Each number is 500 + 25 x the weight over its row's rms, rounded and kept within 0 to 999. Layers, rows and columns count from 0. Numbers have three digits each. The size before them is the row's rms in percent of the matrix's.

# up: layer 6 MLP up, 1792x448, rms 0.161, rows 1174-1220, columns 192-255
# down: layer 6 MLP down (transposed), 1792x448, rms 0.125, rows 1174-1219, columns 192-255
up1174 098:497485519503498516483576500515528494500480506520467489473508493490459516514480435535465492532461473481494529507445482477516484512498492508512503464502534512477493516546514505528510540496521482
down1174 100:480530484549497515465494510514459473493531467498507523535549524510511495493489485450521506503508510493510523487477541480546522466528529467503483495464474507507512540525474498499530504523511502
up1175 098:493519514483499483490493465525479505474476506452514525483483480514514496464505477492499497488546557559531519505531475548519441496540463541549541521491516486484476454473506452469524525499511504
down1175 096:483490516518513499527538521475471490549525464493477490461504487492506488487536462511523538508518483482493515504540491505521493506469457465509524507513515505527496475495510509513514487514514488
up1176 095:482504514554509485495511543539508477481490511473505499488500512465487532516550476540497494499508542547490481513499534524467476521466523470502561531423461524519540540490484529489500519491501506
down1176 101:515445489507447474483512530513479512485511489458493503470500501511530474497507492543469512504512485537519530504521518515467537516472458505467473514494476484489487488529527541538515522458524515
up1177 101:551509478468499501542456497482526506533510520522517510495480510507493484560557481506470466480549503502546517478530506482497483514548520486524497499477511463541508490496486464505544500526548468
down1177 096:474497503502479464475504547527534534446508519524551490515509507504499532503488551450508520517485524517480493474502480500504467517536436515445529467506479505515490509516485517523477511468505532
up1178 098:513519493493502501487484512473503526519485502472535495495489485502480525517537482492496467497475524511553544549533515501497494539463516537517467506529518510531479504518500500517505510501497498
down1178 099:528483499517500513518446457515525457527514521525528491519515488514513511505505530478495525492478556494495557516527480528501496479516495492506499501475511512506520528515503527488446481477523509
up1179 098:498545499506513555523496475472494493489474491509435485467481516447506488518529505522494533444549417523438491454482498456500503529534520470537497507481515489541477564520505476468496515489427503
down1179 097:498495516512524503503483493509517467491494529498497499474463482530540465531483504503527498478515480480480443512518487500527485544544488486491496542481495458521484499488519510468503506525512467
up1180 102:510514495515510515504475508489470519470543478511504463479511469485517465559516512506499532447521498528531512536495467546519465497482499485536468500482507506470537523512484502488497499476512471
down1180 098:496516511514513492475514472533537509487464505519501537481562475497484513467520431482554488495521544492479504477497458472523509481486485494497491515501502493467513444518524537502498475508489541
up1181 097:503537514516494532549408519482506496496514528449468477507459509508539504472465497495518511486509504505493463530466545517523556472516491543492486467494519505493525479517521506498473500506491496
down1181 094:495487568537540471476509487492481477532465516525528474479496519512536508525547519491514512513562519507502527504499465515454492473531519488481478503460536518547529481502485512450517474484506535
up1182 104:467498504532479488525482501508506504553525558509470475503456443512524515447517499524498484539510485502442473503515517463479479503471483509493486507493496486517478468491508518481519526516511470
down1182 104:511460454446471525487513524512465483465461472519514501489522504480543461525483464477542575492492508463481519491476515535492481523520512507507527497519525456494511517465493505499499546555505505
up1183 096:540508534509487510508505507487501521492481505496565519478450510477537501507441486518511482512475496493487492500476495462515514471516463513459497543526501519494489512498467456511473474501497536
down1183 095:486465488518501513525475486510510434537493479490493547503504522497503497508480527499504537470500508484490495541527525491484458502515467538545497468509477517495474516509430540498517492511483504
up1184 099:469470487470542496513481504452532478475450497515525538457475522533465517518501489487494527541492541523457514470520519476460518495454452515486459499465469566515500494480502502518520509496469492
down1184 096:490515493547484540487547498514463508456518476519536512505497466505482545474496498481506524476501513470532494527486496484477547480503432485495482526509536469505503458488511516488444483543521476
up1185 103:450479519480512470513508555503523504478470503497426511512443453441515455506530504493510530560494466481497496506529518481469470472505525532527456487479502482510479516485472479520514482487484490
down1185 103:464497513511502518517504525480513515576540486471512523509480523467515501519501507514506525489530518500455492505479462486527500482551503515501446504521536516512490556444527524514518545486506447
up1186 105:452507486492507501499486475478482487544517475485509530475457508465543516500504516481508502547497517514535509495473490504455504522473525520457485514472507473531520481492502512516471475520489493
down1186 104:537483473522470489492501517481430490503494477537525530482502513518512469499482491501551496542434464523486493483479526472489526507541511528488495488481482489518508561512430480546522475461549517
up1187 101:493463477494455489447494569525525557512518518435444470500521512512516494504498464487431477507483469494480542522512500501519499474496497534514502536516523490493479540457463494501519577500475485
down1187 106:473492491471484502513475483509438507464519454472528498503485467462525509504526551487537499530505534518557506531570522510516513495443446453495463519480473506495495470536533494472527508506485506
up1188 108:517492525507507474474476515536480535535494489511510476520518532508462493489513527461498490523497465529534506501473492534457459516465483484527512516457503490468517500501508497531527523509535513
down1188 107:522479488477528543492511497484486519535490521476461498527534524531464490510462485507499502474481506492522569472514497518505472491484483502520484452493469487465485512539496506537516549490487480
up1189 097:491534445506531482521487543462510526496498509474553448521542484489498505501497497468455539491477499491482492484509499440499485491496521465489501529503459462521496529473499464476462511522478490
down1189 093:548503526483482547489566490488483487468468496529462484479531517524512498461489526531534507486498519501519506534545508466502493482496507493523503479494505496497508510454511492508505508533500552
up1190 098:518509530497441527496496499514442538489488514507486500530518472484471566474520522466496530510488467528496504482511535490494499506511509471512504531505492518489472542503486482476461507504507468
down1190 094:465485535496478511523518486530490466475490514501491506507533508500506500475476499468493534483510482517531499502489478508520555511469492492509510485497558457547519461452472512492520504488515495
up1191 090:511539497491550474491486513500488515480525484497490504488479545510508521494475550466492524510504455501464492500477512467544513500495523501501473507510487497452466535487525488487459459535476498
down1191 096:468557504483494526486483496499470508449494565536524495486482510494450490453531436544515519494521527439515509492505490524493522518502501439533513527501464499493509452500493513497526501470467489
up1192 100:515428505490504502557481491439477511498508487525481510519488479477489513526508551501462465502534498527484466483515521439531561489516490509497433486536495482516494507529539488501476509506508471
down1192 096:531536504539469534488509469527484525498496500517526485460527534510528507535509458504506521510485487481468515504517472547516486503496491531498517454510502571458491482520477537504535521533521520
up1193 098:490455541502498528525491516459487489500504517507470521459517472493486543461462536513497556486474503503524512511477469520474478553543484471489483549503494544521539505508527518459492496526512464
down1193 100:530472481447508516468528500511473489513510473509500498479489494472513502493500544484513518496503522525507504475505506530445426479507545512510501507527452535524489480500503496500525536477534490
up1194 097:460482496492495517509495509452470477488463530506487538541482463502464540472490510513437511548521519507497517488535530535535483472499518520561522443507500477466521475456461510501523500520488496
down1194 103:512498453506525541494484489505524510468488500527579519506480506494479504467514498516513497550485493478507484474455493478505489504520491473485514499512468486476529485515493538472499502478483513
up1195 103:442473530447440495512470484469510482512470493535494486509505523525553537469548530525467466531508500487501494465461493481505479459479513497513542502507505485483499479493468508486480502508517524
down1195 104:448474487517485501497511504496480494539518483514513497514513532502530527507507484525494508493508480473511564510504544518508531506573513490489513504489530496475502497479522475487510496480518522
up1196 100:534520506516517488536514529465506526499483487466482456485536502520514505494481512497525506485487513509529505464526466463538512506514490468510514503497504449510460530538474510486476464489519461
down1196 100:501494528454512469484523477541543524486493510531467502504505522519532458475484543496485475548475501531512501497485513558489526526493468499487528477517514534497524505522482519511530487511467526
up1197 084:479522484504437548515491527512529498509502488516548478510487480510472502472511506497464560491501463537521482516496489486517521507491521521490514500528448463497516484491487475507523468475500498
down1197 084:470458487526531509500520507484513518508504508513488505536496539494519499512509470513519486512477450487444504485437477498532535527518487475442500500510542504522539501492501506500496457553481495
up1198 102:512469544503486505512480547518516526451510484460515487468463532514523502464522442492521485531478507463508499557501489480555519496498523498508525464529537511494492494528504464484521511474517506
down1198 103:548502495490474540498472499517466517496498511560461519478496502508498528479508530487464527456474444471531497473497525511514486509497476499474519487483473541532532509524491523530510534458531520
up1199 093:526458519477472497534520509506526525527541510498518487529515509513468525462498471532508501445499520512515513469537547505538491572509502474517490455519542541478513506557480495470484516496513493
down1199 096:517495449533472496542469487476502473503506469491492509504510477526549524502482447484497512492494532474511476529500507477496512553495506524507497559497500525490503457472525516497547468525486526
up1200 090:496506470501499500450481500496498521513508531505445538500490492520513476515537463464477546516479530484536543499528472496480472515496511508500480519536524502508551540514514498538512495511487497
down1200 086:510506465491495491492532504545507473507513498501460525509505517475486534509513501500499490458540509475524486513518488494549542483482484518482563500490510464459491483476471522458451511555532487
up1201 101:481487526446488488536503548497495492502523540488534563483520495518505465501492491475531550438512545496480505478492547485532482519498472485494512463486515497497523445477482517513491463487533501
down1201 101:489555566532497497501494546504473486504501512516575457498499550475502466526498472443489472497522473463505523465445499501524545494519508509515523489498553542523457499528496525437504525505518553
up1202 109:462526501500514496513496524501509538538486518513551505476523517463499496525461478485490497523492498515486502498475482506523449532490498485506501483475501525502526489527524519527488505477497488
down1202 110:533496507473521503514497487523513495500522522523515506469508496545461485469511509466487484508519471478508485468529489530530490550550472533503540468490463515492453459476508508524508513468479491
up1203 096:448493509501521540516492497492492488486523526531504477497537500481496486483484447485543496518508528491494511492545514533477477551514495498495540476508542525503527554518483477504502479502487478
down1203 094:507483460457469502516483482487510480477487513493505505526550494494530496462448481506480496519486505491462472458513492542516495441455520512540493533503542506504405479485562481461495479492507544
up1204 092:472476493493487477516536543490473465474485517561555528451485508472526509475494526507500508513522461495483487521497541460504470510517532484492487468523535478500488467477477468492477511463505513
down1204 095:474490517471499490500450489499504521498481463456486501481460517477516528507488494521544526499506508459496452469523522519492462544533546514504450506481514485522501499546522488516518500487512536
up1205 108:514549487474508489471546508500516522497533493540518523490512539523515434577491463493497516518497484488501523479499484475516459522467485452504490488506505529436518502496499506490468517467451490
down1205 111:483494501463469552487495538519521513477518477481478499478481478539532497481522507472501495482512489492485483553481465481504475496556481501500489483484454510512430524502498538499496499480503557
up1206 105:491521544516533485566491472509469562483490492472512496466497536500498517480467528506463477507487515482528494534530512467523488510490482475528533451493479486475509509514477475515512501500485498
down1206 101:507521473473509453566544465503538473484520496505496496506517518468504526498485489515529465501476475483482505510495512470492466522523463483483488491495457529491499491526496456482507493540504504
up1207 100:491526524528482503526478489528500477496519522523502522447452532502475511531460488517467508517499482454515523504502520517477505551519511507462492485501531494523492491507490509487516444466496484
down1207 095:522461492475507447494513498505517476469523507500489482534531480485505515522499513492533477480555498496472511487539490532565467490524501492491515529476488457545495529489497543524503521501482493
up1208 094:472563486478493493512485541507565562486486507525522454527530531458494490474509461469481492494501504497530523476499499505494498456462542471517444512505507471486480446559506505491483498446495500
down1208 093:488503501515503505505488481490496489489509529482513515532500521488483485503470502512503507499541460489516508494507475504519542503518491481526529511492557451475460544500504539475498567475509537
up1209 104:524502533477484489526499470522496463538497524523494513498511544490487492518503570546485454508455481465490504556491544474510461530495486515502492505503502502497458529527524464457504508472510493
down1209 109:471549516509524509480479487552541488529517528506455510504507498504504524463499541507508496490471458473495495464532518499495560480515472539496461487461568494519538567508510494495491510505526503
up1210 096:478532478491503450530492501472495503504512516484481470495475506524530511494508510521457515539446529489487531546465488521437504524481485487496506473502528555511465507535476476521511447554457500
down1210 095:543498453501490544503505488484510462457526493499476506581526484477476515452521486517575498513501504496505552497531480515421490495477438489479491473502510528520541484514525525438516500498522519
up1211 097:482534472519529476506494505500481516546525464488532514505488512485495544517505518495506484531550519491452473517471501487489494516521428470458503495485531503549462510476552512477482544508478523
down1211 096:476535501421485476498515461461493492486509505530486509504479496529529510573515490497500474539516475523480518485488527516431450472502477553483482491498521449510512506504526456446504466466493490
up1212 102:479523503509484475550460490484462508535493518518515496460512507517528547502497455485455519532545514493480502515467507495444520490456506492496477507510508450517464510532490516484506504569484501
down1212 103:509451478491487454521480515525520460551520469524500483512499522501479526526518461435475454476511490481464503467484491462453521476475517534535466510516512505544505532509501521515483470487493467
up1213 100:511509527527505511501497569515471539460501495476532536513500531485514485483475500467523507501518499499501516524516499495505522469491512510526526501509490519490483537476499527531499533476529488
down1213 093:460491527538469482476511477494451477528472485464558483516494491537519502472504488489462511463524498477504502499509508505526447484469483471438483520490531484524477467519521532527498497488486530
up1214 099:472492520507523509487494486551507524490522510462524461490474486505517496494535504515486490508552530470534480494490521453506497521511530478502453500466508494498479528452476503522500521531481522
down1214 100:531509469504466512491502495495504482471496461453517530476515507508490516493498513486496534522465489522542507515542532500500471514498451525484536519508508548490495454513469529520492509475508500
up1215 107:482520501569474497462453537474501521447514527472496491525474510496501510444521504514467544477494528460507468471488501524527462489531480499456520504442461490499540512539519517473522552538495502
down1215 106:490520475506535486520519503488464470522493477459493543478485458554502448537477497497533514502502472507524533490519513523524486498481512532476510484463516513483497512495466487492539515503499504
up1216 099:514502524500481463475518525457492510486494501503529475470502511473517468531464489513505517478467481471550505495523551516488484489488439491539516520475504525503488446486513507517497532531467508
down1216 096:509479508492525493507510483518541538507452513486497537493512522527536478503511487509484537471499528519472522516508490484545545521503518526486473497498520490490502523496509508476491509456476484
up1217 106:484460502492468504482541512471504486526502498475523518477489485492494517513499511503499507526544534500500494521489469497489467449491477495534510513514481479496552493508512508504487510500531478
down1217 109:514471477465486488491472486512551499487462518534508478504463494523504490478553559501483490513494510492507474507565501447515493469514460492483512466506489529487512489528492512486495494504468473
up1218 099:520540510540516498501492541480494484481509495526524440506496518459498547485501520496475479516529437511532521506536498556508500576494528489548541466521531519547508513488447467494485534528469506
down1218 100:462545474520447489530516517441490512520485478528504519526517487502505513465512504510558465539493457508524469451490512524525498510503469515530530471465482521522534464532534516470496511520517507
up1219 107:495544463482498485520503543531419541524553513522537473492517492539513478523493511532453494519498527512485483478510500549507520526480475499513529492491491493492487501513522519489488494527472529
down1219 105:537518484462549501501453530493422514523486529497495505534543460515480465492518458526461483524514438503539489525526516504510496515516516468540489487518508522542510515511476492469502506459521507
up1220 098:544475495491481488472514487470518563469493513504527479514472532493477535524488486488476487491493517487544483486506464521524502512470540455500501463476436524507498483504500471475488467477539486